config = dict(
    num_hidden_layers=9,
    hidden_size=64,
    head_dim=32,
    intermediate_size=128,
    vocab_size=2048,
    norm='rmsnorm',
    norm_eps=1e-05,
    rope_theta=3780.0,
    rope_fraction=1.0,
    parallel_block=False,
    init='normal',
    init_std_qkv=0.0707,
    batch_tokens=16384,
    max_seq_len=256,
    max_steps=9247,
)
Each number is 128 + 24 x the weight over its row's rms, rounded and kept within 0 to 255. Layers, rows and columns count from 0. Numbers have three digits each. The size before them is the row's rms in percent of the matrix's.

# layer 4 MLP gate, 128x64, rms 0.172, rows 112-127, columns 0-31
103:126160121120092133175098106131137132170145121118112101114140139106186162149130122101110170126162
107:144149138153113108133162163108141135164096140096127141142115111124135119115119115107161135132159
105:162115130135116140183148163125101101140093089141158080115140101127119091111141140081137143129133
113:173114146095110111148117112089094109123084118126181160139134129102142150115090137099182132131105
095:114138131117088135141126108158133107126153134127103089137145119138181132133139179130098108159129
086:140142117140117116108181099117128097099106159145159148100168087120098171142116160130117145140149
098:110131134131079171141143106137128153121171130144115111171121133168102165120150128166135120101150
089:089118108159134109125116158086125088150114127127154123146180116145090153162115120120113134107121
090:090103103106119152107168143167109128126154143110141099178132105092158156117098104148156119104104
110:137115100090129163107133097108099122149148133142123139142108154170162132125133150171176125102121
097:120119089079116133131105185125133129141126151122093135179130172140130189137123134154084115149107
098:124148147100077136140153130122126088137139103141110154142112112106146082129135111135151106140148
111:078171096103088126138115108082109139141106160089143141142141129149139140122124133076121183136140
090:109116147107131105083161138121164113150068117156120127122101105115124085102127177155143138152139
091:126096151114093127132115147114095167132080118132132125131180182141163095124087119149151159124080
104:165127103097112117100127089115134103106119154162117139091149166131101146121121134143158100142093
# layer 4 MLP up, 128x64, rms 0.152, rows 112-127, columns 0-31
102:117155139162114086174135148073115112134148090115125126115131136150105128149099137133156129125158
102:135083128191146105123137111111090130153135123136152101152170127108131122079133161124126108110125
103:146061096102119105109134149137095138130175116141147115127086070157122131096133170111125151097081
102:124131170118109134128127118106045131147115131138076156142094153104107145128115156121124131120150
101:104130138156135169123121080120174085164146142131141130109153164155123159144100125092159130114139
094:092117168089144121131104121158121148114143113102115140112174093130102123173177143147116147114152
099:174125114123147120154136141140130133122117125108145139183117101172114107098100118159147090070148
089:129160182130120104120124127104131134145136129138118138181139132166097180154122139104126190099102
098:099161172151115143175096106137160121112158106113097079108136145143122106118141111174114155168095
104:100130148139112125105132113150121137128137143166100129149122165132127144128138129120096120145108
094:106148151121142168106106163134132104081173146113136132118157152070113126123150103126114105104129
099:172099082139130116094154104167156193147110123101131125074158126119116107133107119097153131140113
105:133119088130115120149102114124140087113150109124107119137109128146107144110141113163109163140080
096:151166122118141122131110185167122142158136161099107126148111128093123126143096152142136121106078
099:115118104134115146121131111129112109129162124143127152122167139155146153142064161115106151143104
111:151146112126135163116112135154128147104112144103126114109112136083135131147182131182132060105147
# layer 4 MLP down (transposed), 128x64, rms 0.148, rows 112-127, columns 0-31
100:103088122103149145143116148161130148094129137129140130110110145136148148144133134135156083152110
101:125125139154124102121140129109178108147140174074130099134104142149146152112166121123172102139118
102:148163173152112137172096137134108099150091117172126140070134135175097133148110127109106110142124
099:150111092142114132126162144137170137130142139113129133178110152134122105110088135119094131153142
106:115114144116104114152145155097104128153135160136156139127120096084141121115122141111141123075160
095:109134139127092087159131115124128075151118118148112121132080153117126136105180141121163137130106
099:126107131158159152146104144144128122137117145154092139104104140113143129144161143123148104146137
091:089142147100167142129155142105134099109146080143159074105118151126137101132165140129143161115135
097:096120158111111104145119140138143131194079113099139171141130137147142123135128157132108171119165
106:101111113123176128163126108150152158091137109138092149103114117115131155132178165135173138088129
096:126178127172121075105099109148124104120119133095102137147135120147102139137068127136132147098166
100:125131102142095091139129190120130104107146115135109136134136075114139139139128169125114146122112
103:137113130129161153154157131144129092121144130159124130132123125182168145123135145106132103132110
095:141079131133148164137123160123115141109109156169110158161134104155119099092089129123145159153169
101:122124112094141128103109118127135142148149148154152123108131142063120108116142111117112133125148
113:117129123087092131159129115127138097125176132108148121158120128104135108102121136143119131129143